Weights of a small GPT-style language model, trained from scratch on English Wikipedia.
Size: 12 layers, 2 heads of 32 (1 for keys and values), MLP 256 GELU, vocabulary 2048, 1.01M parameters.
Training: 93M tokens, 2840 steps.
Each number is 128 + 24 x the weight over its row's rms, rounded and kept within 0 to 255. Layers, rows and columns count from 0. The size above them is the row's rms in percent of the matrix's.

# layer 4 attention query, 64x96, rms 0.169, rows 0-23,32-55, columns 0-95
size [ 62  81  74  84  90  99  99  83 106 104 123 107 102 109 107 130  66  81  89  88 107 104 105 109 101 114  91 103 103  87 102  78  95  98  87  92 103  92 100  79  78 101  97 112  93 108  93 128]
[[124 109 134 120 142 125 103 125 116 163 125 142 150  93 126 121 122 140 121  92 149 102 105  90  98 107 150  76 141 122 172 139 108 133 123 134 186  66 111 136 105 127 107 150 141 110 123 130 139 167 141 159 111 109  90 116 154  67 120  99  92 174  89 163 107 115 152 126 133 138 141 125 110  87  85 128 115 126 100 100 144 156 109 117 122  90 124 145 147 115 152 132 100 125 135 144]
 [134 127  91 139 140  94 160 126 102  65 153 124 115 174 167 129 135 113 113 134 129 118 126 180 118  98 109 153 125 149 153 144 134 135  94 119 100 152 150 104 139 126 166 147 120 117  84 187 134 120 117 145 132 149 146 140  92 162 133 133 124  94 149 100 130  82 115 147 131 121 131 156  91 106 161 119 162 116 134 141 129 129 163  88  81  85 118 128 129 114 125 108 145  96 155 106]
 [164 124 105 146 147 143 152 119 132  96 145 125 117 127 163 130 134 101  96 140 111 146 130 172 134 104 119 150 123 152 144 136 156 116 123 104  78 184 153 113 148 103 122  78 136 180 105 138 114 134  92 133 158 139 162 116 126 144 145 144 126 106 106 128  97  86 125 102 129 137 125 140 109 106 130 124 124 131 146  65  86 134 132 112  96  79 192 101 102 116 113 150 139 131 117 160]
 [151 115 152 158 127 124 157 139 161 132 153  88 142 161 123 106 124 127 105 127 160 139 130 180 180 133 123 101 136 101 151 137 113  86 148 101 140 124 120 149 138 138 120 140 125 152 104 162 151 157 126  97 127 125 171  99 115 151 119 106 124 122 173 122 140 148 135  64  77 134 113 166 122 135 162 128 171 110 157 126  79  84 142 105 122 126 147 110 177 117 133 120 134 124 130 161]
 [135 117 133 111 122 113 156 161 151 118 135  81 110 111 174 145 150 108 165 107 129 101 103 112 151 132 117 129 165  36 152 128 142 175 126 148 130  78 105 110 112 120 145 172 134 141 108 137 143 138 155 142 107 143 145 139 160 157 125  93 126  81 124 155 111 174 100  83 161 157 111 112 133 134 128 143 124 142 123 121 128 138 104 122 143 120 114 109 140 125  77 123 123 146 104 124]
 [127 120 125 128 139 122 134 123 158 154 117 122 141 109  92 157 126 145  95 150  94 174 144 131 113 125 131 119  81 169 147 181 167  89 124 154 137 144 128 135 124 135 100 139 143 127 137 137 163 152 131 105 141 112 120 132 132  74 159 170 124 185 185 115  91 133 136 132 137 141 144 146 123 105 118 117 166 102 129 110 137 148 111 106 122 140  63 141 126 179 144 125 108  95 118 165]
 [158 128 144  89 145 127  81 120 142 127 115 105 121 119 137 128 118 117 120 143 123 109 149 114 104 138 120 172 143 164  91 122 112  89 170 122 139 119 133 157  89 167 146 119 129 117 154 161 106 109 149 162 147  96 132  87 161 182 106 147 129 145  51 144 133 125 117 158 150 140 101 119 103 138 109 152  89 117 148 153  90 100 129 141 147 100 160 101 114  96 118 102 106 142 135 119]
 [103 126 131 139  68 140 125 109  89  96 144  94  93 153 120 116 119 106 115 148 132 106 119 120 169 116 139  96 120 175 130  87 128 179 110  84 128 130 117 165 130 122 110 110 143  79 152 112 109 131 160 152 125 130  90 178 129 119 148 138 114  98  98 141 131 110 131 123 130  96 156 120 126 133 124 123 122 138 112 113 147 132 122 106 157  87 167 143 187  99  66 123 124 121 114 118]
 [158 115 120 173 137  96 142 127 118 123 111 110 131  91 183  90 109  86 162 111 131 128 176 101 135 130 106 126 130 108 118 127 123 144 103  84 151 126 139 147 126 120 127 112 141 182 122 143 137 130 141 111 136 170 191 145 151 160 141 116 120 143 168 124 117  64 122 131 118 100 136 150 131 131 113 140 151 108 111 137 122 130 166 140 113 101 138 143  69 101 163 169 100 132 112 140]
 [117 133 142 133 116 150 132 175 124 119 158 119 125 114  98 113 122 161 121  84 110 114 128 162 159 103 155 143 125 133 131 160 142 134 131  81 143  96 103 157 124 118  74 104 160 122 133 112 106 143 101 129 152 150 128  96  65 126  98 107 177 152 121 142 120 122 155 148 130 113 120 126 119 115 148 106 180 163 162 142 137 129 149 141 105 127 121 140 154 139 198 188 131 122 112 136]
 [115 185 107  92 102 155 124 145 162 134 155 167 129 141 115  98  97 138 122 114 105 157 119  85 146 125 167  82 140 141 122 109  55 138 151 105 134 114 153 120 141 108 148 133 115 137 110 159 145 156 102 149 121 114 101  85  92 140 144 132 130 168  98 129 130 155 107 135 160 103 108 128 120 142  95 124 119 135 104  93 113 126 168 171 145 136 146 129 127 111 111 146 147 181 134 119]
 [117 134 131 129 105 101 166 116  98  94 140 141 103 128  77 148 118 126 122 201  71 124 109 161 149 123 129 111 116  75 100 129 136 124 103 115 109 118 145 135 121 136 130 142  80 103  92 130 127  94 168 131 124 141  87 120 108 145 128 151 122 150 152 159 161 135 135 128 156  80 174 106 109 154 136 143 151 152 128 105 106 168 134 101 125 164 124 150 144 161 146 115 132 104 118 145]
 [187 102 143 120 185 116 107 131 142 117 122 106 109 157 126 146  71 165 133  70 121 120 125 121 127  98 116 126 112 149  84 137 140  76 110 108 139 171 136 161 110 148 135 165 120 132 111 133 137 170  60 128 125 126 122 137 113 116 116 128 115  96 143 114 168 127 153 102 157  97 142 149 109 101 114 105 151 161 108 142 151 139 148 129 129 154 131 159 137  99 107 151 125 120 139 101]
 [ 80 119 124 120 131 128 108 120 132 135 158  84 164 113 102 110 144 132 136 131 168 112 100 150 156 146 151 135 119 129 103  91 149 141 113  57 138 155 116 135 181 113 138 137 178 155 166  97  83 137 159  85  99 141 132 104 146 111 119 146 159 110 119 116 116 121 117 105 104 148 112 125 151 126 117  95 124 124 125 130 111 104  85 154 143 121 147 165 129 120 116 111 115 191 108 100]
 [129  96 108 153 134 136 111 135 142 131 105 114 125 110  87  97 153 139 119 127 107  96 142 165 132  79 155 190 124 212 117 108 144  97 106  90 162 153 106 134 121 133 147 121 107 101 171 148 125  82 131 100 128 167 140 104 147 173 102 125 108 139 142 129 133 169 172 159 154 150 165 136 133 140 161 122 116 110 154 147 122 136 130 114 136 140 145 107 135 139 133 111 123 129 141 116]
 [116 151 131 120 113 154 151 128 130 109  89 163 118 154 122 121 123 112 143 140 115 137 147 185 105 166 158 186 135 111 133 124 102 130 123 153 163 136 183 191 158 134 117  90 107 146 119 149 137 125 131 118 151 151 147  99  60 109  90  92 126 104 151 142 126 113 129 140  98 136 142 117 111 136 138 154 130 165 136 102 132 124 138 114 102 109 129 116 171  92 107  90 147 144 122 159]
 [122 142 118 144 141 122 177 116 150 109 126 147 124 153 116  92 135 126 181 166 120 168 144 120 103 136 115 123  89 107 102  86 137 140 158 122 135 111  93 135 129 145 149 128 110 111 141 137 161 123 146 175 107 128 135  80 170 160 116 118 130 173 139 130 146  91 157 108 179 123 166 142 142 155 119 166 115 114 152 162 119 144 119 141 118 160 161 114 197 111 133 158 136 127 140 109]
 [215 146 137 122 104  99 111 171 122 174 177 145 117 104 176 152 129 121 125  98 123 140  96 114 115 135 104 112 170 131 116 178 120 134 130 159 152 123 170 135  96 112 119 151 106 116 151 147 100 163 142 135 137 139 135 106 141  89 115 155 101 135 144 159 106 139 126 118 105 159 103 129 106 102 119  95 125 137 107 102 144 158  95 122 160 140 127 114 105 134 172 132 129 129 145 136]
 [158 112 120 160 114 150  93 128 100 162 116 152 124 120 119 132 123 130  86 103 131 144 116 137 160  78 107 118 160 138 150 169 122 103 124 142 149 129 132 127 113 149 111 100 141 136 131 137  98 182 162 106 184 160 129  93 103  88 119 107 110 143  93 116 145 155 151 129  86 112 135 157 108 103 120 128 138 139 128  69 107  98 120 130 126 121 139 182 122 101 180 132 165 153 138 125]
 [170 155 134 157  84 116 126  90 140 167 176 177 127 121 140 118 128 139 114  91 127 131 111 152 156 141 126 112 143 101 143 131 115 103 139 145 110 130 131 129  76 144 118 137 136 132 143 156  87  93 104 126 127 102 139  96  89 102 129 123 111 164 153 157 106 155 124 124 184 161 106 140 126 123 144 143 153 133 124 101 209 122 135 152 118 128 173 150 133 146 146 160 116 106 140 137]
 [131  83 125 114 120 169 116 110 160 107 111 114 118 120 142 146 126 135 170 113 108 140 158 109  90 137 150 201 125 186 137  96 131 118 121 138 129 110 123 169 127 132  98 163 167 190 150 107 115 116 107 168 126 134 135 155 147 126 150 118 137 141 109 107 115 126  92 127 180 164 139 121 171 140 117 188 136 147  99 130 149 132 153 132 111 122  93 127 109 122 124 143 114 118 108 123]
 [ 96 117 126 135 116 111 129  67 114 134 140 168 138 108 104  88 122 160 111 137 110 124 159 123 141 107 142  88 109 123 145 134 135  73 151 107 105 137 125 139 127 166 128 139 131 140  96 137 127 107 106 131  86 120 118 136 110 124 119 168 155 164 147 152 100 133 158 138 135 154 139 143 151 133 124 108 103  68 163 159 157 108 115 128 139 144 181 127 150 145 117  76 161  64 119 135]
 [111 161 101 141 118 129 124  89 125 144 116  91 121 178 117 142 146 110 115 155 133 120 123 129 185 120 104 103 115 121 167 138 123 181 121 112  93 143 113  99 131 100 143 103 132  98 134  99 167 165 149 114 124 119 127 112 104 150 142 159  98 103 161 115  95 159 128 116 105 154  96 120 133 165 125  64 136 146 145  84 127 136 109 148 120  99 132 108 160 109  88 181 127 111 125 124]
 [145 135 111 186 111 150 113 115 106 131 164 139 130 161 172 104 170 109 133 104 127 116 108 183 139 113 151 130  69 113 109  82 145 128 122 134 131 136 189 123 128 111 130 183 129 179 151 111 139  83  98 133 121 132 160 158 111 149 126 138 122 144 134 139 128 151 144  98 121 131 142  96 121 143 120 119 134 162 116 118 164 111 119 158 142 141  99  72 135 142 110 133 113 130  92 128]
 [133 148 158 132 113 135 140 146  76 155 114 123 145  99 159 154 103 132 131 100 111 168 131 178 110 166 136 129 124 108 164 140 146 139 164 187 175 120 152 136 158  99 116 118  95 110  90 137 131 106 120 116 161 143 112 142 123 120 143 151 101 154 128 154 156  89 126 132 135 140 117 111 118 149 117 151 115  92 106 116  99 162 144 125 137 159  81 138 140  86 140  93  83 134 166 127]
 [ 97 125 132 131 133 176 136 100 149 129 132 150 154 119 129 130 122 168  99 148 110 164 171 167 124 149  67 140 107 149 116 164 135 102 124 122 112 160 160 155 138 117 105  93  99 139 108 130  90 121 127 111 141 161 110 127  87 136 156 112 128 115 161 118 153 126 143 135 118 111 153 161 141 163 121 162 148 103 150 129  88 142 136 125 103 137  67  83 149 114  84 116 150 157 137 153]
 [145 108 111 125 154 138 133 132 135  72 136 130 111 145 112  92 156 103  89 107 135 143 117 102 191 148 107 136 160 175 120  92 151 129 119 106 135 133 125 167 115 125 140 157 160 146 144 175 151 167 108 117 137 119 100 136 107 169 123 101  96 144 144  89 120 106 121  99 127  90 147 112 100  97 110 121 156 129 140  91 132 146 158 114 117 108 149  95 153 114 130 116 103 163 113 176]
 [137  92 110 119 110  83 156 151 120 106 132 124  97 114 141 142 113 107 154 129 119 126 101 131 108  88 106 129 167 140  83  66 130 162 133 131 166 120 122  99 138 140 124 133 150 102 136 133 112 178 168 131 134 102 121 133 152 121 150 139 170 117 102 152  89 125 147  99 135 143 174  67 111 152  98 106 129 153 126 131 112 104 104 121  97  97 132 140 134  77 116 151 145 103  89 123]
 [121 115 115 121  99 155 121 124 143 137 134 110 125  93 210 159 111 112 133 146 136 118  98 148 128 112  88 101 133 147 127 101 171 159 141 120 144 124 162 128 134 120 161 127 165 105 148 122 108 177 141 184  95 114 145 129  97 100 151 145 146 133 122 118 121  99  49 133 131 140 140 129 113  97  98 143 148 166 115 126 129 110 130 102 120 120 135 147 122  89  90 118 109 114  86 117]
 [ 84 167 164 117 117 107 129 154 127 139 154 137 107 105 113 152 121 114 155 105 138 137 121 123 160 123 126 130 124  92  77 100 147 160 120  82 157 129 133 131 120 135 123 121 100 103 114 146 147 130 143 100  86  99 123 119 172 152 173 106 140  90 117 115 160 142 161 124  82 115 117 151 131 154 157 119 148 147 114 167 133 114 131  72 131 112 115 177 130 101 113 146 114 181 166 137]
 [112 134  86 123 152  97 135 145 151 135 127 139  89 126  86 118 114 128 145  99 148 100  91 134 129 126 160 110 112 138 130 113  60  87 142  95 172 129 103 109  76 185 139 162 164 142 121 164 150 144 117 106 138 141 128 145 150 103 140 131 114 133 105 171  97 135 102 110 148 158 146 127 121 110 155 130  98 148 167 165 149  83 140 108 130 100 155 125 139 135 131 150 120 126 137 163]
 [147 152  75 105 109 161 172 144 154 116 113 170 137 150 130 128 126  98 128 164 129  88  82 176 110 140 160 146 165 124 130 133 156 118  89 146 110 139 152 116 100 118 152 132 138 121 118 158 154 115 102 158 130 107 143 129 158 170 175 153 139 113 160 124 130 109  88 107 140 141 167  97 138 131 112 133 146 150 158 125 157 101 123 130  95 165 158 149  99  99  97 113 132 121 122 151]
 [179 155 191 114 152 124 124 142 135 146 119 148 171 131 135 144  99 155  99 111 124 121 116 112 104 104 108 111 109 109 105 133 126 139  82 156 160  90 117 116 102 146 140  93 103 152 121 111 133  92 121 108 132 130 167  97 110 157  88 126 144 113 159 130 117 123 128  68 118 128 149 110 144 149 112 161 167 102 131 120 116 104 130 125  86 110 160 143 100 126 150  76  88 137 157 115]
 [169 133 103 145 124 144 125 147 123 147 196 114 127 112  91 173 101 128 105 132 161 108 140 166 142 117 140 136 120 157 153 135 125 156  91 123 138 154 148 117 141 122 123 130 120 151  91 122 142 148 100  90 136 171 148 160  99 110  95 124 114  58 124 140 111 124 116 134  85  88 111  96 149 126 152 129 128 144 127 115 130 107 142  71 177 115  95 132 169 100 130 123 139 134 142 111]
 [ 92 125 125 110 130 149 109 109 129  78 148 123 121 146 160 147 124 112 123 140 140 103 107 138 154 156  96 132 142 128 139 104  98 118 141 105 122 106 117 163 126 121  98 103  85 106 115 146 130 139 160 197  85 163 123 152 108 160  79 114  96 132 120 116 143 113 138  87  99 145 123  86  79 128 135 138 114 137 107 170 113 140 113 144  87  94 125  96 166 129 100 117 105  95 153 108]
 [124 106 145 142 120 125  96 161 131 147  96 108 131 146 110 137 126 124  93 104 138 115 101 110 125 149 120 162  94 135 163 108 141 101 142 118 136 133 112 133 110  94 157 124 115 121 123 166 133 134 143 115 155 138 130 100  98  72 103 107 152 106 111  79 154 108 137  96 112 108 126 184  90  70 147  96 138 213 143  96 115 136 132 148 147 147 124 116 149 137 142 134 144 115 164 103]
 [132 109 117 139 139 126 152 126  78 160 143 139 107 164  94  98 101 176 128 121 112 145 166 116  68 100 130 161 109 141 133 136 122 115 119 113  94 124  92  95 143 137 118 146 139 161 129 184 128 149  97  93 108 126  93 152 163 104 134 138 121 154 157 148  83 116 155 123 102 156 153 108 102 144 141 114 112 146 101 126 145 119 118 124 117  85 136 134 159  99 178  87 122 111 144 127]
 [140 113 142 127 169 170 123 194 148 125 122 149 149 138 170 129 131 143 126 138 121 138 158 116 136 101 125 121 120 132 110 128  70 129 153  94 126 123  91 129 106 126 113 183 150 122 169 153 109 116  89 123 116 122  91 108 157  92 114 132 103 150 128 152  85 145 150  94 115 127 120 144 131 102 103 137 115 184  86 107 156 153 120  85 139 100 116 117 160 122 161 127  94 114 111 105]
 [126 113 105 145 128 143 103  83 146 122 132 185 139  85 125 113 159 148 131  96 126  65  96 129  67 183 139  58 116 137  95 115 138 134  96 103 153 122 142 117 147 107 136 148 136  96 109 139 107 144 118 150 110 110 152 127 143 121 135 104 144 168  87 122 106 112 142 139  90 123 154 157 125 131 139 139 140 150 119 119 154  95 179 140 112 131 119 149 123 112 106 155 129 130 108 118]
 [129 104 153 117 139 125  98 137 144 167 129 126 151 118 100 176  99 130 165 182 125  85 128 142 126 111 106 151 158 118  96 135 103  97 126 164 151  65 156 138 135 108 140 157 138 103 144  91 166 128 106 137 150 119 152 119 161 140 143 101 127 162 129 126 118 136 124 133 122 168 168  98 120 117 123 135 115 121 104  94 100 128 156  73  85 132 120 103 126 135 156  98 163  93 126 134]
 [ 87 100  86 133 149 122 115 158 137 103 163 110 130 152 135  98 197 133 135 153 159  93 171 110 124 111 131 130 168 115 105 101 110 117 148  76 119 140 106 172 146 131 157 167 147 114 138 163 124 116 132 151 109 143 135 146 130 147 108 118  99 114 109 121  91 136 147 144 137 147 137 101 116  94 114 114 138 133 133 142 165  96 125 124 128 117 128  68 161 172 108 166 127 122  92 126]
 [117 127 138 121 128 111 115 152 147 142 149 137 135 116 136 164 118 129 141 127  83 136 136 180 129 141 102 128  96 145 172 144 128 165 100 178 124 108 110 140 184  90 125 169 119 115  85 130 166 154  98 136 143 154  80 143  89 139 150 145 111 101 168 128 127 153  74 129 120 121 119 110 129 119 117 138 154  94 116  91 104 165 117 125 123 143  90 166 148 137 116 133  89  95 126 135]
 [168 124  84  93 158 169 136 131 104 113 108 135 124 141 144 121  85 139  99 112 120 170 116 111 129 159 135 104 146 162 148 181  94  98 136 125 125 148 115 129 148 114 123 122 138 136 129 113  58 119 124  99 138 135 104 144 143 113  86 105 106 111 139  97 130 137 111 146 115 114 150 122  96 159 129 125 163 136 138  83 102 153 153 145 141 127  89 151 127 125 182  74 123 151 139  92]
 [121 145 136 130 144 123 151 101 132 135 140 109 114 167 117 100 118 147 135 111 138 158 116 180 119 167 100 176 103 146 170 130 131 128 113 106 132 170 132 106 139 105 145 118  88 139 141 127  91 124  78 145 116 109  74 116  98 153 130 171 128  71 139  94 120 139 101 127 121 146 124 150 118 154 148  99 162 131  96 114 138 125 162 162  76  83 115 116  85 118 138 130 122 120 127 155]
 [180 140 130 118 153 139 131 153 147  62 131 103 134 137 131 156 147 107 123 124 100 142 146 128 105 116 149 163 136 132 105 117 124  97 117 123 100 159 116 137 136 166 117 143 152  75 146 172 144 101  90  99 114 121 148 152 155 137 153 138  87 130  78 131  92 128 150 141 121 144 148  85 129 170 145 102 161 173 146 129 142 143 111 120 127 108 167 100 130 122  99 134 130 118 185 140]
 [135 124 144 100 137  98 164 162 135  54 103 110 135 127 128 134 125 128 118 150 182 118 183  95 177 111  99 117 165  84 153 125 129  72 117 114 116 118 127 165  99  95 111 148 169 120 122 150 118 139 150 131  96 117 136 117 142 169 117 128 138 124 136 122 113 135 112 108 113 139 140 102  99 112 123  72 142 121 133 133 137 129 116  82 133 153 139 119 137  96 171 151 112 111 121 154]
 [125 145  89 119 111 181 142 133 100 138 141 124 143  89 113  72 116 121 158 110 157 124 116 128 115 137 151 116  90  82 161 148 153 108 165 173  85 158 115  81 127 113 170 142  80 141 129 125 134 147 122 143 122 120 118 140 147 121 146 123 122 113 121 128 142 124  82 109 128  79  89  91 163 149 118 134 134 103 181 118 116 130 133 150 157 150 102 157 117 130 112 147 127  95 144 146]
 [166 133 159 119 119 156  96  99 118 100 134 123 116 101 143 132 135 122 152 119 148 101 130  90 160  97 141  96 138 113 119  99 113  90 133 100 120  78 153 149  84 143  95 119 153 111 185 142  98 105 117 174  93 124 138  99 150 141 112 124 145 169 112 131 138 132 175 133 160 101 137  83 112 107 137 112  94 150 134 143 154 154 134 148 136 147 154 110  76 137 123 152 154 146 128 154]]
# layer 4 attention key, 32x96, rms 0.17, rows 0-23, columns 0-95
size [ 61  87  93  98 101  97  93 126 107  97 102  95  93  98 106 104  82  78  92  94 103 102 110 108]
[[138 154 116 100 116 137 100  90 124 124  60 181 173 122  92 139  94 149 149 105 124 133 123 139 111 141  87 145 149 114  99 125 136 161 164 153 115 155 139 120 156 100 139 125  92  97 102  64 131 138 133 126 125 131  60 100 120 119 140 147 160 124 147 133 163 145 126 129  90 138 122 148 132 133 140 172 147 154 100 127 126 157 130 133 115 115 154 115 135 137 108 122 146  94 111  92]
 [147 143 140 136  88 162 156 181 135 136 149  96  96 136 123 137 149 107 110 106 113 118  87 103 119 141 165 143 145  70 160 131 153 110 110 139 150  82 106 104 127 139 112 101 127 141 163 119 156 106 115 128 112 127 182 174 109 143 149 101 133 113 155 144 108 113 164 121 148 157  98 117 115 143 157 120 127 121 153 130 147 132  82 128 132  96 141  86 120 152 145  96  88 131 108 168]
 [110 110 153 121 140 105 127 148 121  99 153 156 115 114 134 140 152 115  87 114 140 109 114 115 107 100 161 150 153 117 133  99 140 141 126 123 105  99 170  92 146 115 130 139 114  84  94  65 121 141 192 149 122 101  96 134 185 120 138 113 141 118 141 129  84 135 167 151 149 111 151 129 160  87 129 112 107 130 127 140 108 127  86 145 122 116 157 142 160 152  79 142 161 156 122 116]
 [132 115 145 109 122  98 107  96 110  90 161 127 118 117 105 112 166 118  80 117 137 124 131 111 143 119 152 180 110 162 115 101 113 105 108 148 135 104 129 171 162 135 126 136 138  87 167 129 131 159 132 119 107 143  90 174 133 128 132 136 150 126 130 104 108 180 169 116 105 114 111  93 152 101 126  90 176 121 155 129 102 118 131  86 121 174 124 122 141 131  86 131 139 148 122 179]
 [ 84 103 112 131 122 131 113 147 148 152 132 138  95 168 116 108 145 130 133 149 148 144 101 161 154 136 134 143  94 115 156 152 117 126  75 146 137 125 136 124 111 170 123 149 125 122 121 104 103 114 125 158 132 115 162 183 112 160 120  78 139  93 139 125 137 113 204 102 124 109 149 176 107 119 181 143 131  99 159 179 113 124 116 103 139 122 132 150 139 156 128 111  94 103 141 130]
 [128  89 133 154 153 196 108 110 143 132 100 149 106 150 140 115 116 149 116 153 102  69 139 115 160 128 123 125 136 125 120 131 121 115  91 126 150 149 140 164 104 143 129 147 131 127 149 130 112 127 146  83  79  97  93 125 115  94 142 125 146 133 158 100  90  85 169 131 184 135 160  94  88 120  77 107 149 121 152 107 123 122 102 122 157 150 117 113 147 119 128 120 136 109 131  99]
 [141 148 134 147 161 143 122 133 131 133 123 116 149 118 175 119 113 117  98 131 184 133 172 125 176 111  68 144 138 117 101 178 141 117 182 150 100 149 116 138 110  81  78 128 120 139 161 172  99 182 154 123 150 131 148 131 136 161 100 135 133 147 148  89 168 112 131 125 123 102 113 130 124 138 109 120 131 115 110 155  98 149 118 117 147 128 100 156  86 120 123 136 130 136 110 118]
 [105 102 161  80  75 132 111 112 174 128 127 159 124 129 133 111 150 134 150 130 168 136 159 142 113 107 140  97  99 150 122  93 118 121  93 104 164 155 142 161 115 173 101 145 137 146 134  94 105 112 115 111 101 128 104 100 156 146 131 121 146 139 136 121  84  96 152 124 119 111 168 161  96 137 116 175 127 171 117 153 161 136 117 141 126 156 134 154 132 143 110 107 175 137 105  94]
 [142 111  99 154 113 123 157 145  95 123 117  92 103 117 139 113 148 105  98  99 139 142 129 154 137 103 111 130 169 150 120 100 151  87 127  92 106 134 156 133 138 100 153 102 208 143 135 165 117 137 146 111 104 126  88 140 125  87 126 104 132 136 114 141 118 132 188 148 149 113 103 122 119 101 158  91 163  93 146 123 127 120 130 144 143 147 135 110 121 127 115 173 163 175 133 161]
 [117 108 120  84 111 165 175 130 118  79 123 149 102 107 120 102 140 137 101 124 127 126 133 143 161  77 130  90 135 102 153 114 126 119 134 149 142 132  93 125 109 142 143 121 126 119 134 110 140 120 151 123 135 117 101 122 123 137 138 134 128 122 136 141 175 178 182 122  97 118 140 134 148 118  98 128 148 114 164 186  94 153  93 145 159 115 158 171 132  77 176  89 139 127 102 101]
 [ 98 135 131 150 141 112 139 109 134 158 116 105 138 151 112 107 111 135 134 167  97 119 123 101 129 128 124 184 137 138  96 110  82 138 151 137 134 156 104 125 152 135 194 157 105 100 132  92 154 117 132  88 113  99 161 138 164 116 124 100 134 104 127 166  64 141 149 140 144 103 181 157 142 163 100 130 125 113 129 107 131 136 156 128 134 134 117 198 102 130 144 139 118 121 107 112]
 [ 78 114 118  97 114 133 106 101 110 112 187 166 126 131  64 102 137 128 136 161  95 173 150 108 151 113 129 141 170 121 124 147 112 127 111 126  87 113 117 134 153 131  74 147 117 116 106 118 185 133  73 125 131 120  90 135 137 136 154 124 110 116 114 168 146 115 153 155 111 127 138 136 144 172 146 126 127 142 102  82  99 163 123 122 158 132 102  96 140 131 130 124 134 116 115 124]
 [144 184 114 150 123 136 132 118 132 150 152 151 130  68 141 154 129 169 127 100 100 138 132 130 140 155 115 117 112 141 131 122 148 140 124 136 166 147 138 121 121 140 109 108 133  83 134 125 133 108 156 120 101  82 120  96 164  98 132 169 101 142 157 108 134 127 122  99 124  81 140 133 150 136 172 135 120 138 115 136 116 146 142 105 193 130  50 131 179 122  95 114 107 126 149 108]
 [141 156 102 136 133 112 140 138 111 111  63 120 107 142  91 157 154 149 157 162 138 127 102 144 107 167 131  98 134 157 174  69 130 166 141 138 163 130 143 116 149 120 159 113 101 106 108 100 136 156 145 113 121 130 155 135  85 139 158  94  98 128 125 145 171 127 100 150  82 107 111 139 104 156 121 113 152 106 104 130 160  96 133 139 148  97 116 125 103 100  94 137 119 125 150 154]
 [136 153 108 109 154 117 128 145 118 146 119 134 129  88 126  85 150 119 155 138 145 140 131 124 169 129 144 149 143 104 147  96  95 150 152 145 134 141 129 108  99 129 129 151 124 206 125 157 109 145 152  76 118 107  98 101 111 185 166 129  91 114 136 132 128 150 132 163 115 115 143 132 115 127 110 134  85 131 129 136 116 110 112 175 100 106 121  57 108  95 167 111 130 103 138 127]
 [ 86 123 169  95 132 140 132 102  80 123 105 106 163 159 108 112 120 139 136 109 117 129  83 138 112 133 168 164 111 150 140 116 150 131 140 100  41 138 114 144 142 133 110  97 115 119 124 123  92 132 113 139 134 106 107 140 160 118 115 150 163  95 147  94 139  89 150 150 126  89  99 127 146 125 160 173 147  90 115 139 113 152 154 112 100 142 130 127 134 160 138 153 114 147 158 151]
 [120 116 152 142 117 132 123 107 144 171 137 115 149  90 117 127 117 156  94 108 139 146 155 157 109 188 135 114  60 114 117 168 115 142 140 144 126 145 159 117 169 164  99 104 104 154  92 112 155 115 124  96 156 115 167 150 115 169 132 116 145 147 117 119 167 111 158  95 111 135 121 179 114 137 151 148 152 104 127 133  89 139 128 138 106  82  97 118 143 159 107 115 106 116 121 127]
 [122 136  87 104 147 165 109 104  99 134 111 147 153  96 124 122 122 116 128  86 137 112 123 139 105 117 133 178 126 136 129 147 115 136 146 149 188 161 132 136 133 116 133 132  63 159 137 153 135 130 129 119 104 147 182 100 152 165 120 133 137 180 107  85 109 113 142 160 120 143 121 122 132 145 113 146 141 114 120 132  51 130 187 129 135  83 105 108 145 114 118 134 107 111 122 131]
 [140 114 172 122 143 122 111 157  96 122 129 133 164 119 114 128 137 103  95  93 154 119 153 155 129 124 138 181 148 166 151 123 117 154 159 130 136 133 128 127 147 112 129 107  94 119 124 119 152 146 174  85 177 119  90 130 161 107 112 146  87 132 150 135 110 156 203 145  97 119 114  94 148  88 101 108 166 129  97  87  98 145 117 137 143 110 120 126 119 104 117 102 127 117 147 107]
 [134 145 190 158 125  90  99 121  99 151 152 149 161 142 121 132 136 163 170  74 171 137 157 118 109 103 125 131 133 112 101 119 150 137 112 102  87 106 142 120 132 133  84 144 111 142  95 112 158 149 116  99 128  88 137  78 115 134 116 132 137 140 158 119  97 124 111 100 141 147 128 118 156 134  90 117 157  97 100 126 111 118 130  70 131 121  99 136 169 135 132 136 153  83 142 125]
 [115 148  86 136  84 136 135 114 156 194  80  88 101 110 160 119  95 144 130 120 110 154  87 178 153 135 115 113  79 137 134 120 104 106 102 142 152 128 146  86 120 140 173  94 166 147 104 122 133 145 150 156 115 143 142 145  83 130 112  95 130 145 114 124 164 115 117 147 109 134 129 172 118 144 135 124 126 161 137 123 112 107  91 130 160 129 129 163 119 118 136 162 125 130 134 100]
 [162 114 100 159 138 112 142 127 105 154  97 118 133 130  93 112 151 113 128 142 112 193  74 130  76 114 114 121 112 145 101 140 151 136 142 122 173  91 141 137 116 186 138 105 125  93 100 148 139 117 134 120 122 148 134 130 121 140 104 117 125 107 107  93 161 124 152  98 155 101 147 136 122  82 136 173 135 101 186 151 134 141 136 157 151 112 136  87 141 100 158 106 136 149 128 149]
 [128 135 161 139 145  85 120 120  63 130  58 119 179 144 143 156  97 133  71 122 149 135 153 135 136 148 103 159 132 100 104 137  94 106 140 130 128  90 112 149 102 133 108  98 149 140 115 106 168 100 162  97 128 152 141 100  92 153 111 131 116 114 146 117 157 143 113 121 154 124 135 164 165 110 123 131 139 124 106 117 136 123 129  94 100 136 156 101 135 121 143 147 151 148 171 105]
 [125 119 129 147 145 132 140 117  95 133 123 113 186 119 115 165  80 136 108 100 118 115 146 134 113 140 170 118 138 128 134 174 118 152 174 134  86 156 110 115 157 106 133 118 105 166 113 140 169  91  96  84 162 149 153 127 120 124 132 148  99 125 160 133 120 131 113 139 118 162 116 127 155 130 149 100 164 108  79  78 114 124 166 104 113  66 140  99 128 117 150 127 123 116 119 107]]